{"activation": "swiglu", "rope_base": 593000.0, "qk_norm": true, "init_std_qkv": 0.0404, "grad_clip": 0.5}
Each number is 200 + 20 x the weight over its row's rms, rounded and kept within 0 to 999. Layers, rows and columns count from 0. The size before them is the row's rms in percent of the matrix's.

# down: layer 2 MLP down (transposed), 704x256, rms 0.132, rows 366-400, columns 64-127
# gate: layer 2 MLP gate, 704x256, rms 0.0915, rows 367-401, columns 64-127
# up: layer 2 MLP up, 704x256, rms 0.0902, rows 367-401, columns 64-127
down366,098,185,191,166,198,182,204,212,202,211,154,229,176,170,197,199,212,182,199,211,200,233,194,236,184,207,187,175,205,225,142,203,201,186,192,212,176,171,206,210,216,189,224,179,191,188,205,169,202,172,192,198,196,178,220,206,200,216,227,202,195,164,157,166,207
gate367,100,241,188,193,186,241,203,192,202,202,192,192,210,199,206,232,211,207,222,223,201,200,177,181,202,177,202,182,179,234,195,215,185,196,194,203,195,213,236,221,184,205,179,195,211,204,181,201,211,197,221,215,210,176,193,182,215,166,197,228,178,225,223,235,220
up367,103,195,199,225,175,197,229,223,174,200,185,191,221,205,251,182,195,193,172,217,237,233,234,196,204,207,188,173,240,168,197,237,213,222,171,211,210,182,228,189,226,179,221,218,189,182,200,194,206,236,240,185,200,203,188,207,184,206,185,208,214,214,196,221,217
down367,103,199,218,206,201,194,233,204,169,204,184,192,198,224,196,213,194,211,208,201,197,221,213,214,185,205,169,216,183,184,212,159,220,202,201,223,202,198,131,234,213,187,196,192,221,219,193,188,218,203,186,206,203,168,258,165,180,207,182,214,200,164,204,168,185
gate368,106,178,203,195,192,219,203,199,194,212,208,193,216,235,192,203,214,214,234,180,209,179,189,196,214,197,225,202,177,233,181,173,235,240,209,232,189,210,211,166,217,234,188,226,230,219,204,173,218,227,218,185,212,213,186,216,193,219,181,184,233,193,214,160,236
up368,105,192,217,202,209,213,242,179,195,180,175,187,249,185,226,174,199,148,188,192,161,240,200,215,229,187,181,173,236,207,187,200,209,232,226,184,200,228,208,166,202,215,205,192,204,186,234,190,218,216,195,201,258,215,235,196,206,197,199,141,201,187,175,221,218
down368,104,215,175,212,225,173,193,204,226,187,200,198,188,213,217,202,202,198,200,215,221,190,188,216,202,198,179,189,253,204,197,189,206,183,221,193,211,208,232,211,200,206,194,196,216,212,204,188,237,224,199,187,200,233,172,213,195,183,205,188,218,150,181,214,180
gate369,101,192,187,168,192,186,198,219,196,175,217,173,174,192,164,196,191,196,195,208,199,173,192,211,188,179,213,211,205,212,230,199,184,253,192,196,211,178,210,199,203,210,175,210,195,190,204,149,233,218,203,165,221,192,193,181,205,150,184,225,208,159,174,208,240
up369,102,192,183,185,234,188,220,169,198,185,191,219,204,203,220,223,209,192,186,186,201,197,188,214,194,207,219,190,175,204,193,217,238,207,186,226,177,196,221,189,213,234,228,182,185,195,190,195,197,169,166,219,198,198,202,208,178,207,217,211,211,201,174,216,138
down369,101,168,183,200,211,202,205,202,234,167,188,182,237,186,191,205,228,184,205,190,190,177,198,174,186,209,174,225,198,226,179,155,225,235,194,190,205,184,183,241,166,201,223,179,191,201,225,184,193,179,189,234,208,146,213,192,226,162,180,223,214,193,195,210,187
gate370,101,205,197,221,201,158,207,246,188,163,195,212,218,171,205,219,209,227,208,215,212,200,198,205,158,202,194,198,230,193,204,203,200,220,199,190,191,185,200,224,197,234,242,223,177,195,224,188,214,179,190,209,181,221,214,175,207,187,188,206,222,186,189,209,237
up370,101,213,183,174,244,192,183,192,212,212,201,198,185,186,205,201,201,198,187,228,184,234,209,195,235,233,214,205,203,180,202,185,185,203,214,171,242,201,211,178,209,218,217,206,208,155,167,202,218,209,192,180,207,203,171,203,198,227,205,155,210,194,198,182,185
down370,102,211,234,203,179,200,218,215,251,208,163,202,203,180,175,199,195,251,197,173,187,203,216,195,210,158,193,234,239,197,197,194,171,217,220,184,196,206,186,200,224,193,210,191,169,169,190,220,189,215,197,228,176,165,203,219,220,208,234,174,216,190,236,210,189
gate371,098,164,187,207,221,191,234,184,216,203,218,207,222,188,135,196,213,202,222,198,192,206,221,192,184,157,201,212,224,229,219,198,168,189,203,214,191,177,198,214,198,204,206,222,184,207,220,209,170,164,202,187,220,178,198,210,198,215,212,197,192,200,166,177,203
up371,101,230,188,176,213,205,244,183,208,232,223,210,207,178,181,217,184,212,215,236,179,207,166,204,219,213,210,211,171,227,211,181,191,221,213,156,220,214,168,189,175,224,185,199,194,203,213,224,229,176,220,204,214,193,167,213,172,239,205,164,192,211,193,186,200
down371,102,208,177,207,162,206,188,189,220,186,233,202,205,180,200,192,212,206,162,233,159,225,185,202,187,211,215,188,162,197,211,208,154,177,189,215,233,222,181,227,192,204,191,201,225,202,179,252,237,181,236,192,229,214,190,185,198,206,208,230,201,192,212,199,156
gate372,103,173,180,193,192,216,227,201,180,198,188,253,204,235,200,138,196,190,209,189,196,207,183,198,184,257,182,218,185,173,195,242,174,211,198,189,170,212,217,195,196,206,231,185,199,208,204,177,227,196,208,217,186,230,204,234,217,207,208,215,209,192,198,182,235
up372,099,211,221,204,203,232,205,186,215,208,195,197,201,207,204,188,220,205,225,202,196,184,219,211,194,192,192,181,208,214,177,192,196,184,179,251,208,214,172,175,235,197,214,200,184,199,203,185,198,233,205,167,173,224,214,158,223,156,192,227,195,210,190,179,175
down372,098,199,216,193,209,201,177,220,186,169,234,205,210,222,219,180,218,188,238,182,185,197,200,219,226,189,168,171,202,192,180,209,190,207,174,228,202,208,196,181,199,182,208,199,219,188,198,213,190,197,214,165,187,221,192,187,230,196,217,188,156,189,217,189,207
gate373,098,187,177,206,210,205,187,252,169,217,193,234,218,173,181,185,160,164,212,206,218,166,196,186,185,184,190,194,221,244,184,200,228,196,217,190,237,206,227,211,223,178,237,215,219,219,204,163,211,203,169,203,197,219,210,207,236,200,199,219,206,181,200,221,215
up373,097,194,176,242,198,194,199,225,172,199,197,229,223,164,241,161,208,186,223,216,198,206,214,237,206,205,192,206,219,196,221,200,214,229,198,206,203,217,210,197,174,203,181,182,222,249,191,180,158,217,231,191,197,202,214,178,188,245,218,200,206,206,188,180,214
down373,098,186,180,216,219,193,230,201,175,213,206,203,208,167,192,226,208,229,205,214,217,162,154,199,199,231,191,222,215,180,218,237,204,215,225,216,218,219,204,203,232,228,215,197,232,200,202,178,190,190,198,224,209,222,192,224,180,202,195,194,176,203,192,211,208
gate374,100,170,224,201,196,204,198,210,183,200,165,229,200,225,200,194,163,214,203,205,230,182,208,209,180,207,218,194,144,246,190,185,205,196,202,213,244,198,210,192,209,200,231,222,195,198,229,186,177,226,232,195,208,218,207,182,195,196,203,193,238,250,188,212,211
up374,103,173,239,184,214,186,196,208,194,159,220,210,221,173,167,201,212,204,218,238,225,171,197,192,208,191,153,199,194,203,204,187,173,181,222,198,170,202,213,186,199,194,199,217,190,201,182,184,205,205,159,189,191,221,227,209,191,188,199,194,189,174,191,182,216
down374,103,155,191,169,190,193,235,211,196,202,191,160,194,158,210,170,213,222,162,194,205,193,190,232,198,176,188,182,179,207,177,208,220,198,210,204,200,231,196,204,191,184,208,203,185,222,187,196,185,181,203,218,206,236,195,197,191,188,233,200,204,172,182,219,161
gate375,097,185,251,175,219,205,172,174,231,207,200,207,181,202,224,173,200,194,194,182,195,202,199,185,233,226,221,232,214,199,229,204,228,190,196,174,196,200,223,224,226,199,199,180,195,177,187,216,167,192,206,200,171,193,190,217,224,198,193,194,211,207,178,205,196
up375,092,177,205,183,168,211,221,181,203,203,209,188,201,199,180,212,180,206,235,187,202,209,205,216,176,214,173,189,194,196,246,212,170,202,223,168,221,201,203,198,231,195,317,176,241,194,215,177,204,210,192,166,184,183,189,201,159,174,162,191,196,179,203,188,213
down375,094,200,212,181,209,197,219,206,237,168,222,181,194,185,193,180,213,197,225,176,170,173,217,205,186,188,193,212,186,220,210,177,224,191,193,234,229,197,181,185,217,231,246,203,163,199,179,175,215,201,191,185,198,196,184,184,204,204,194,222,206,207,190,198,224
gate376,101,195,192,204,218,211,198,213,163,220,220,195,226,221,211,204,195,211,201,225,227,185,208,249,202,202,208,192,201,210,207,184,206,229,176,227,178,217,232,209,228,184,196,224,184,225,228,215,206,182,206,192,218,196,202,193,166,196,219,209,226,189,237,249,194
up376,100,169,205,218,175,210,186,186,191,235,161,225,213,190,181,181,228,213,170,157,199,216,233,187,201,182,219,171,214,207,202,239,229,235,209,202,202,216,218,202,207,205,199,196,199,171,212,181,206,182,219,200,189,233,190,162,189,214,179,186,202,208,228,211,215
down376,100,242,199,206,182,195,193,220,185,171,206,188,189,213,182,193,217,229,159,185,238,201,187,201,195,180,197,186,222,184,161,158,193,180,175,193,219,214,153,201,173,155,195,198,195,168,204,232,186,186,222,185,181,195,213,168,219,198,216,214,208,183,242,202,181
gate377,099,198,186,188,184,173,227,169,193,212,230,241,193,203,232,232,223,209,208,195,227,196,218,187,201,203,227,172,202,199,213,201,179,212,186,216,181,177,258,233,170,207,187,209,216,213,226,187,197,193,213,214,225,174,187,197,199,212,215,175,186,172,196,168,192
up377,096,198,201,240,200,171,171,208,177,206,213,194,168,187,190,178,180,235,203,199,201,211,194,218,213,212,184,196,212,209,197,178,217,229,203,203,198,204,217,195,192,190,195,198,205,222,211,183,205,200,172,214,211,218,182,176,204,229,230,192,228,176,192,195,209
down377,097,170,214,177,210,192,184,163,207,174,174,197,188,213,210,191,210,206,220,182,192,187,227,170,240,218,186,218,179,179,214,203,230,201,172,179,197,235,208,221,224,225,208,209,245,219,240,215,187,199,213,206,171,187,172,177,198,233,196,194,171,201,216,175,190
gate378,102,206,219,218,221,208,187,177,216,216,250,217,196,173,194,200,190,202,219,244,206,192,172,185,187,185,184,182,254,204,171,196,182,185,236,202,188,210,205,198,225,199,175,231,207,206,209,211,190,218,190,200,200,231,209,210,201,196,187,175,200,236,215,197,218
up378,102,230,207,201,195,212,204,217,177,221,187,213,204,230,229,188,246,161,176,188,210,209,218,231,216,182,222,227,217,200,178,224,190,213,214,196,201,196,211,236,235,197,198,208,192,194,239,226,142,168,194,182,171,203,231,223,235,173,204,151,209,198,221,259,187
down378,102,242,214,214,188,169,197,185,185,203,196,202,187,194,185,200,218,211,190,213,213,185,212,236,187,215,176,206,194,207,184,177,187,235,198,201,195,163,176,213,222,196,152,218,206,196,243,197,207,189,190,192,200,199,199,172,200,205,167,188,198,194,218,231,264
gate379,102,194,216,174,211,205,174,216,189,245,205,191,177,183,225,205,175,191,198,196,228,221,207,201,204,189,170,163,173,176,207,194,227,196,168,216,224,201,207,217,199,202,199,221,214,206,172,186,221,226,212,197,219,225,169,213,185,228,221,184,218,184,190,246,213
up379,105,204,207,195,206,216,187,207,205,178,174,216,163,193,190,213,200,226,213,179,163,163,163,226,236,203,195,184,197,145,231,190,211,243,188,159,196,166,208,185,202,227,199,184,224,208,195,199,197,210,170,195,172,232,219,168,186,190,203,180,218,214,225,161,187
down379,103,215,235,185,166,187,206,197,195,169,187,186,224,230,177,226,195,172,204,164,201,181,211,189,206,205,225,212,215,213,199,220,222,206,208,191,232,215,222,196,193,214,216,205,183,219,193,195,179,211,213,229,174,195,206,181,218,223,244,213,180,211,211,198,208
gate380,097,208,191,207,182,207,208,186,211,172,196,223,186,210,213,198,193,220,206,185,220,216,204,210,196,209,201,203,191,217,217,208,223,200,209,193,225,194,212,163,202,225,215,178,230,179,218,186,230,216,202,187,208,218,199,199,191,180,199,227,215,204,195,184,199
up380,098,176,193,201,203,181,220,215,172,176,204,234,171,233,187,199,188,195,218,183,239,181,198,214,198,180,202,195,184,186,181,210,195,213,175,191,181,197,184,179,209,195,230,201,208,209,185,217,193,176,193,228,230,201,180,215,187,186,251,194,202,170,226,193,195
down380,098,233,183,195,230,179,222,195,175,228,202,190,201,183,232,172,220,197,215,177,211,189,232,183,202,203,222,211,138,211,206,187,232,230,188,196,176,235,194,169,176,193,212,213,195,207,174,185,210,197,187,173,173,221,183,172,221,246,222,190,198,234,197,209,192
gate381,093,208,185,161,180,182,232,202,208,178,184,216,229,187,199,198,179,178,211,209,202,196,208,209,201,210,199,209,180,200,206,181,174,175,245,169,194,238,165,190,207,224,186,239,186,202,229,176,199,193,214,180,179,205,197,209,193,226,206,172,225,173,220,232,262
up381,097,221,218,216,196,230,231,172,211,238,225,183,206,197,195,223,225,217,215,227,165,200,192,187,213,236,203,201,186,239,201,193,177,198,235,171,224,216,210,205,155,178,183,185,185,180,200,231,183,239,222,165,220,204,224,200,168,181,172,205,219,182,210,214,180
down381,098,213,197,190,163,233,220,198,217,190,196,175,218,188,214,205,221,219,167,235,201,195,195,211,198,198,164,191,184,213,214,188,205,197,229,189,218,205,194,197,199,189,180,201,178,223,186,201,192,205,226,205,232,214,224,203,220,193,220,220,202,192,229,170,206
gate382,097,202,195,190,201,210,234,187,207,174,183,207,164,169,187,209,169,184,193,179,158,202,211,172,222,221,178,202,240,184,194,209,220,225,182,195,180,203,198,230,235,220,206,219,234,219,185,235,174,223,201,219,219,189,182,219,187,228,195,180,175,221,198,204,205
up382,097,210,200,169,262,227,220,202,184,209,225,207,212,186,230,213,238,196,217,197,163,166,204,165,153,193,191,204,206,229,189,205,197,149,242,191,242,206,207,197,190,204,210,218,196,176,176,203,213,186,209,181,215,214,191,183,210,185,211,170,193,206,227,200,185
down382,097,227,198,192,224,216,190,206,244,236,210,242,206,195,183,185,186,228,214,197,198,211,208,234,186,217,211,212,173,171,214,172,177,199,196,203,222,213,182,222,199,237,206,232,216,218,202,181,198,168,200,210,161,195,196,215,208,168,200,214,238,191,204,181,218
gate383,105,178,193,190,159,159,183,217,141,234,172,216,189,214,200,178,214,231,156,212,186,210,213,229,172,213,220,193,194,179,194,194,209,169,198,187,254,194,183,227,174,216,213,197,230,166,206,181,196,187,207,211,206,200,208,194,211,191,227,253,182,203,250,230,198
up383,099,173,206,195,225,186,180,225,183,212,216,185,223,216,206,159,223,197,193,230,180,213,211,196,192,190,202,204,191,198,183,221,185,202,189,227,206,224,232,237,199,226,208,189,227,230,201,160,207,213,230,198,227,172,176,212,189,208,210,211,215,203,209,171,201
down383,100,232,176,193,202,193,176,183,176,202,219,191,201,178,186,191,208,211,183,222,162,171,196,218,201,173,213,221,232,181,242,208,217,195,200,208,207,197,178,221,177,221,217,200,179,203,179,211,192,200,218,206,211,142,153,204,196,173,220,192,225,213,216,207,180
gate384,103,214,238,206,219,175,202,196,177,186,226,205,173,173,163,198,184,213,218,204,188,197,190,185,220,220,207,216,207,200,205,182,232,215,215,194,203,181,214,159,214,186,154,227,203,208,209,201,176,180,188,217,193,234,227,203,209,216,191,186,207,245,168,211,228
up384,100,198,207,207,196,185,178,239,171,166,214,220,171,201,166,224,227,222,168,217,181,199,192,200,163,212,199,191,238,222,218,213,218,189,208,245,192,220,155,220,194,134,205,188,161,220,170,191,198,205,217,203,186,193,201,183,205,191,175,227,172,223,213,178,218
down384,102,186,221,232,165,192,195,234,192,212,206,206,201,190,181,200,166,209,220,232,219,244,176,189,182,216,209,153,190,191,195,235,220,183,148,192,186,209,221,213,221,190,163,205,218,193,222,213,205,230,198,178,236,242,181,172,168,193,195,214,203,207,191,172,181
gate385,105,218,178,230,219,178,209,223,202,223,197,220,208,203,222,208,172,204,222,220,212,175,194,212,190,204,198,199,190,213,202,216,182,188,206,191,190,191,220,184,208,238,229,207,168,229,230,199,202,213,189,184,185,234,215,214,161,219,160,193,203,184,228,227,216
up385,106,188,231,234,209,224,185,212,203,206,184,191,218,224,172,147,182,199,180,202,216,227,156,178,203,218,203,186,206,209,163,210,172,249,220,200,208,191,217,200,182,215,214,192,196,215,230,185,166,219,189,169,175,178,185,201,197,159,191,196,191,211,214,193,202
down385,105,196,211,193,213,188,164,185,213,199,191,203,180,190,199,206,214,188,191,199,207,217,154,244,232,162,219,211,212,222,153,222,173,171,206,209,220,208,183,236,207,193,206,240,195,180,206,218,180,195,190,210,172,213,201,193,187,210,190,221,198,184,253,216,203
gate386,098,201,192,188,231,184,223,196,184,200,191,186,149,204,183,195,167,149,172,191,229,243,196,204,205,178,177,203,178,202,179,201,182,204,193,222,228,212,226,212,187,196,197,166,194,200,179,212,188,196,211,210,179,193,204,183,196,156,195,212,216,229,164,238,199
up386,099,240,220,190,201,185,223,232,209,233,197,218,205,164,186,166,194,160,164,198,215,200,226,241,232,202,205,198,189,181,202,212,190,219,178,208,195,160,221,185,245,208,169,192,190,184,205,196,203,248,201,185,210,189,205,212,220,202,153,200,203,209,218,184,188
down386,098,204,190,201,234,192,234,189,195,205,214,206,151,184,178,219,208,171,221,208,220,208,191,172,176,163,212,186,152,218,192,164,211,247,199,222,191,208,224,178,233,206,168,180,187,213,180,212,189,212,214,221,232,190,200,185,181,209,203,216,205,179,205,230,206
gate387,095,190,222,182,188,198,199,238,206,210,212,235,203,189,197,191,203,207,192,191,205,167,214,158,189,237,185,226,192,192,235,192,189,195,200,178,147,230,207,187,176,210,228,234,214,156,182,233,160,225,210,197,209,235,194,182,222,225,165,223,184,175,198,258,212
up387,097,221,168,195,177,186,173,186,176,224,226,171,200,188,212,192,199,182,246,259,191,196,176,179,164,180,191,194,186,236,226,193,168,191,210,221,184,181,187,197,202,220,207,181,205,211,213,228,207,194,200,205,211,182,202,184,182,215,189,191,165,232,223,220,148
down387,098,212,216,177,211,185,170,206,168,189,244,173,224,206,177,196,182,208,222,195,196,216,228,185,182,188,181,198,190,193,226,185,177,225,150,158,190,187,170,189,181,231,250,215,193,187,176,217,186,191,228,227,222,197,189,228,194,211,175,182,190,207,188,175,179
gate388,110,200,200,199,205,206,180,204,210,197,211,207,192,222,199,163,228,210,199,225,188,209,205,202,192,238,173,177,192,220,238,212,181,175,204,226,188,223,237,196,201,186,170,194,171,158,164,192,158,162,199,216,185,216,207,211,194,199,203,182,216,195,189,186,219
up388,108,210,209,212,216,215,215,163,193,205,221,214,200,187,210,231,210,179,197,183,226,219,240,187,224,200,206,230,226,158,171,208,196,194,195,176,199,208,203,202,185,233,221,178,211,204,194,212,196,221,235,191,153,220,215,200,217,185,199,191,183,172,212,199,220
down388,119,217,195,211,188,205,212,163,187,210,191,195,221,205,213,211,216,191,214,195,217,216,187,206,198,210,204,197,223,209,207,197,213,197,186,197,206,200,215,211,189,208,199,196,196,185,198,178,168,223,220,217,187,227,215,203,199,204,179,206,205,196,186,212,200
gate389,102,178,208,193,197,229,228,200,226,184,211,201,208,179,224,180,190,210,217,202,192,214,206,226,204,215,183,204,202,153,204,203,205,194,179,199,204,209,219,209,174,229,207,224,178,193,185,186,160,201,218,210,202,222,197,215,206,172,204,175,183,193,166,209,189
up389,102,221,190,200,194,227,219,200,178,200,193,220,212,209,233,212,190,172,216,225,191,184,216,195,204,198,199,218,215,183,237,190,238,191,191,193,167,174,185,201,202,197,180,181,208,217,193,207,215,208,166,227,198,214,212,177,204,201,193,157,172,210,201,232,204
down389,099,240,175,153,188,204,228,183,193,169,242,224,211,223,226,239,215,202,230,188,202,190,173,208,224,187,197,217,205,169,207,196,193,217,198,184,205,199,179,189,229,181,199,167,207,160,232,215,164,180,198,206,194,177,191,223,203,220,183,190,204,200,172,218,195
gate390,105,212,247,207,211,167,192,205,212,184,200,154,211,198,210,200,199,211,200,185,214,168,202,214,212,183,231,192,186,154,244,217,196,204,220,226,211,213,162,198,211,199,185,190,161,161,214,180,197,195,213,156,191,229,187,197,196,203,242,194,194,193,199,216,211
up390,103,177,238,189,226,182,178,197,147,208,177,200,202,198,182,186,199,235,209,199,203,200,203,213,201,204,218,232,197,234,221,201,209,219,225,219,149,228,199,204,179,215,212,211,224,216,220,195,164,226,171,180,192,188,192,208,187,193,200,215,211,209,191,197,204
down390,102,196,188,186,187,196,215,202,164,230,174,194,199,198,202,238,185,224,210,191,199,222,162,204,228,187,205,206,173,214,221,218,181,207,207,216,227,195,229,199,198,170,217,192,214,210,184,228,220,155,185,232,219,269,208,195,200,187,189,200,195,194,234,199,205
gate391,098,224,194,174,189,230,235,190,197,206,180,170,212,211,155,209,205,216,185,190,182,166,200,212,217,197,201,212,228,194,208,174,189,194,181,192,212,198,215,210,135,204,166,216,201,233,162,201,183,205,186,194,206,200,193,224,183,190,236,193,183,183,197,227,177
up391,098,175,206,183,243,178,207,161,192,202,180,185,183,173,214,237,190,192,200,241,175,211,205,202,182,214,187,240,224,200,211,167,184,231,199,179,212,185,195,173,195,203,219,215,211,194,185,198,201,223,189,167,213,192,196,172,195,192,196,198,224,171,176,206,191
down391,098,166,201,268,191,231,212,206,171,181,207,207,191,187,194,177,214,168,211,197,219,208,190,225,184,170,193,196,169,210,210,209,201,192,172,201,212,158,205,220,198,163,220,201,179,192,262,189,238,199,224,198,219,211,218,201,193,199,187,214,208,193,197,190,224
gate392,106,178,219,219,197,180,235,217,191,207,193,174,222,170,203,163,184,193,204,216,185,206,222,197,164,213,170,185,163,173,209,184,211,158,239,217,190,195,195,176,186,189,196,243,189,195,197,186,232,186,181,174,205,228,209,186,223,173,168,228,201,181,169,205,199
up392,102,178,175,210,222,207,178,225,181,240,220,201,177,169,229,193,196,204,233,185,196,180,214,195,201,209,180,191,217,219,203,194,213,184,205,195,229,177,191,213,185,149,213,200,204,194,210,229,182,217,212,203,203,191,208,175,178,210,172,174,187,208,208,189,225
down392,100,169,198,204,181,230,168,226,170,199,165,218,159,207,193,193,221,139,187,155,212,183,197,163,201,199,192,192,153,179,201,189,226,178,179,175,174,207,200,201,195,187,205,220,194,183,187,196,241,217,198,183,186,190,211,182,180,215,168,184,217,249,166,216,189
gate393,098,216,209,215,228,212,199,217,185,218,192,168,217,178,215,183,201,203,209,183,188,201,204,234,182,203,221,208,201,191,162,233,194,235,225,206,203,182,224,199,211,209,212,174,193,185,201,210,205,177,200,203,211,213,182,191,244,218,214,188,218,182,195,234,186
up393,101,197,204,246,192,203,190,260,221,218,226,216,215,215,220,213,205,183,177,195,207,190,233,214,204,185,175,238,211,184,200,203,169,205,187,222,224,224,196,172,179,217,175,192,224,209,196,197,234,208,237,223,154,172,173,195,216,185,171,220,190,202,223,198,168
down393,101,208,198,210,188,192,214,200,173,216,228,212,178,192,219,197,205,158,197,214,169,164,182,220,226,209,173,219,224,228,199,213,195,187,212,192,208,227,215,181,197,230,208,216,199,183,200,214,198,215,212,219,171,210,217,210,252,235,240,190,212,174,189,180,204
gate394,102,201,210,209,215,200,225,184,223,169,186,200,217,195,189,205,186,190,234,225,192,193,185,215,184,189,238,214,222,188,172,150,192,179,191,223,195,191,194,178,189,206,203,241,207,177,215,234,180,193,201,195,193,199,214,214,188,186,202,226,200,192,214,212,189
up394,101,184,191,181,212,201,184,186,188,208,176,196,212,180,143,196,187,185,141,194,203,177,274,208,215,194,200,211,184,227,216,205,180,219,190,178,166,192,209,241,170,213,195,181,170,206,161,210,168,205,214,188,170,204,177,202,211,214,189,225,160,168,206,216,190
down394,102,219,203,181,160,184,180,190,193,213,209,218,180,207,214,201,196,194,176,195,184,193,226,170,185,229,215,195,180,223,215,217,225,212,182,186,243,227,207,212,197,209,165,182,209,206,170,163,221,218,221,236,224,202,181,203,185,185,175,184,177,202,234,196,177
gate395,101,230,203,175,208,208,198,208,186,250,200,182,170,198,193,207,178,193,187,209,188,174,200,201,178,196,180,221,237,226,217,224,222,192,180,196,195,185,204,227,198,170,202,194,204,178,211,178,170,203,184,178,164,211,196,188,201,200,185,208,142,245,183,184,200
up395,103,216,191,197,214,152,216,200,165,220,201,196,204,205,200,211,202,212,224,174,184,233,235,160,180,229,228,182,170,204,223,205,204,218,189,197,200,209,243,181,197,175,188,226,202,198,229,165,204,214,242,204,225,192,208,201,209,195,208,183,227,188,213,205,182
down395,104,201,214,184,227,185,195,198,217,173,202,191,200,195,206,202,209,167,192,181,185,187,239,191,165,207,237,182,186,210,223,198,186,173,200,190,196,194,182,167,182,204,234,211,230,182,212,232,185,184,231,225,212,138,238,175,193,171,194,174,229,233,210,207,218
gate396,099,188,203,219,193,203,237,217,214,225,225,206,185,176,181,196,203,188,154,240,214,214,201,170,218,200,201,202,189,203,189,169,187,195,193,199,202,167,197,240,199,209,180,211,220,173,203,172,209,161,169,218,230,205,219,202,202,181,202,228,176,235,194,205,220
up396,101,205,216,195,208,182,222,157,225,188,191,201,201,212,211,206,186,188,193,195,197,202,234,238,210,193,190,207,217,222,165,149,203,234,182,199,194,195,216,201,180,220,214,184,182,245,209,190,223,192,218,205,186,204,182,216,165,201,161,225,218,199,193,193,225
down396,100,218,203,161,195,200,214,190,199,156,193,195,194,206,195,198,203,219,211,193,173,204,232,217,224,210,182,208,191,211,196,198,229,217,209,157,219,202,216,188,205,209,197,163,187,189,228,176,187,233,211,184,185,199,218,188,204,212,229,193,203,169,175,202,162
gate397,097,195,184,189,166,216,207,182,188,188,227,164,252,239,226,191,221,177,230,211,176,188,152,181,193,178,186,149,199,222,215,203,209,225,188,224,213,159,193,213,215,230,189,204,182,175,178,187,189,220,222,165,200,207,192,226,178,217,202,234,176,204,172,201,203
up397,099,229,225,195,188,186,217,208,206,188,239,231,181,185,199,231,202,219,192,157,220,178,200,194,242,207,178,207,214,199,216,209,195,196,221,218,234,182,209,210,198,205,216,177,187,248,203,222,205,160,199,172,202,204,169,198,216,148,208,210,153,193,197,207,200
down397,099,212,191,184,233,204,186,216,201,194,205,207,203,193,180,200,208,223,200,189,177,194,206,230,194,170,187,186,199,191,216,193,233,199,144,205,195,207,198,226,186,174,190,188,202,214,182,240,188,216,200,204,197,160,192,205,182,177,228,199,176,202,239,198,208
gate398,105,176,202,183,199,218,196,210,237,195,216,173,205,196,216,199,180,193,180,195,190,177,171,231,170,174,206,206,197,228,185,199,156,200,151,198,199,195,192,207,199,229,181,230,198,185,223,157,217,167,220,187,206,225,191,166,208,207,201,180,218,211,166,206,177
up398,107,185,191,161,202,203,218,222,170,174,191,201,182,213,226,180,183,198,207,207,205,191,182,201,174,196,224,198,201,219,222,150,215,156,210,190,228,174,198,201,171,189,197,206,231,192,176,208,223,185,226,201,205,193,210,224,206,182,224,183,223,233,235,208,193
down398,105,197,176,183,204,206,244,250,199,193,191,217,165,208,204,179,203,177,227,199,191,188,195,182,223,218,194,193,216,209,227,234,220,217,194,201,231,217,197,187,191,200,209,222,221,210,185,202,246,206,212,200,206,170,226,196,194,208,195,194,198,220,167,171,181
gate399,094,204,203,169,185,203,187,201,187,192,211,221,193,198,212,205,176,232,242,186,212,217,204,216,195,216,194,190,219,187,187,201,198,210,178,212,170,206,208,199,193,171,183,210,139,222,194,176,189,190,190,182,251,199,205,173,172,191,181,186,201,158,201,218,204
up399,098,228,216,215,201,211,190,180,200,216,127,204,223,181,197,213,226,191,190,220,158,232,189,176,190,176,190,205,240,200,222,189,169,223,228,167,161,185,208,212,192,166,220,174,176,192,220,198,184,192,164,196,193,197,205,211,169,191,165,222,182,174,202,193,165
down399,099,211,199,216,193,203,224,188,206,181,211,174,188,207,194,206,213,185,214,187,191,189,188,182,209,224,179,229,254,197,230,172,184,216,218,197,187,169,194,208,203,230,211,224,176,223,232,205,148,194,221,220,198,147,213,201,208,227,186,206,219,172,222,230,159
gate400,099,185,181,197,229,225,210,223,188,189,203,200,212,224,193,194,184,194,248,218,194,201,204,194,204,195,194,172,213,159,185,187,218,208,188,196,184,203,164,178,171,214,204,219,217,183,202,181,208,187,204,204,221,194,176,212,194,215,235,203,196,189,192,213,174
up400,101,203,190,223,191,193,216,198,153,205,176,186,192,199,193,228,224,150,206,209,221,191,218,134,206,220,204,177,183,163,183,201,199,214,215,218,216,188,215,212,178,199,171,189,164,220,191,190,231,179,211,214,221,202,202,185,189,202,190,207,177,199,202,192,190
down400,103,186,190,190,190,211,225,198,184,184,159,233,198,209,181,196,225,207,197,202,226,204,263,229,191,193,214,183,163,209,206,211,170,165,201,194,233,181,161,178,188,177,201,215,217,208,224,201,216,228,198,184,224,178,197,185,173,193,195,201,203,208,194,191,183
gate401,102,188,231,183,207,249,200,189,183,227,192,174,158,225,190,188,183,218,197,199,223,199,206,206,191,204,205,194,229,184,185,210,208,222,227,185,229,229,206,154,179,190,210,220,197,175,227,188,208,203,217,178,230,239,205,221,193,189,191,237,204,245,190,196,173
up401,099,200,187,164,180,202,162,195,203,225,189,217,200,209,172,205,204,183,200,193,186,153,214,210,220,202,214,194,195,202,203,168,195,223,204,211,185,199,195,226,212,209,166,189,198,196,192,200,210,209,210,242,217,197,214,195,227,186,193,177,234,166,223,214,230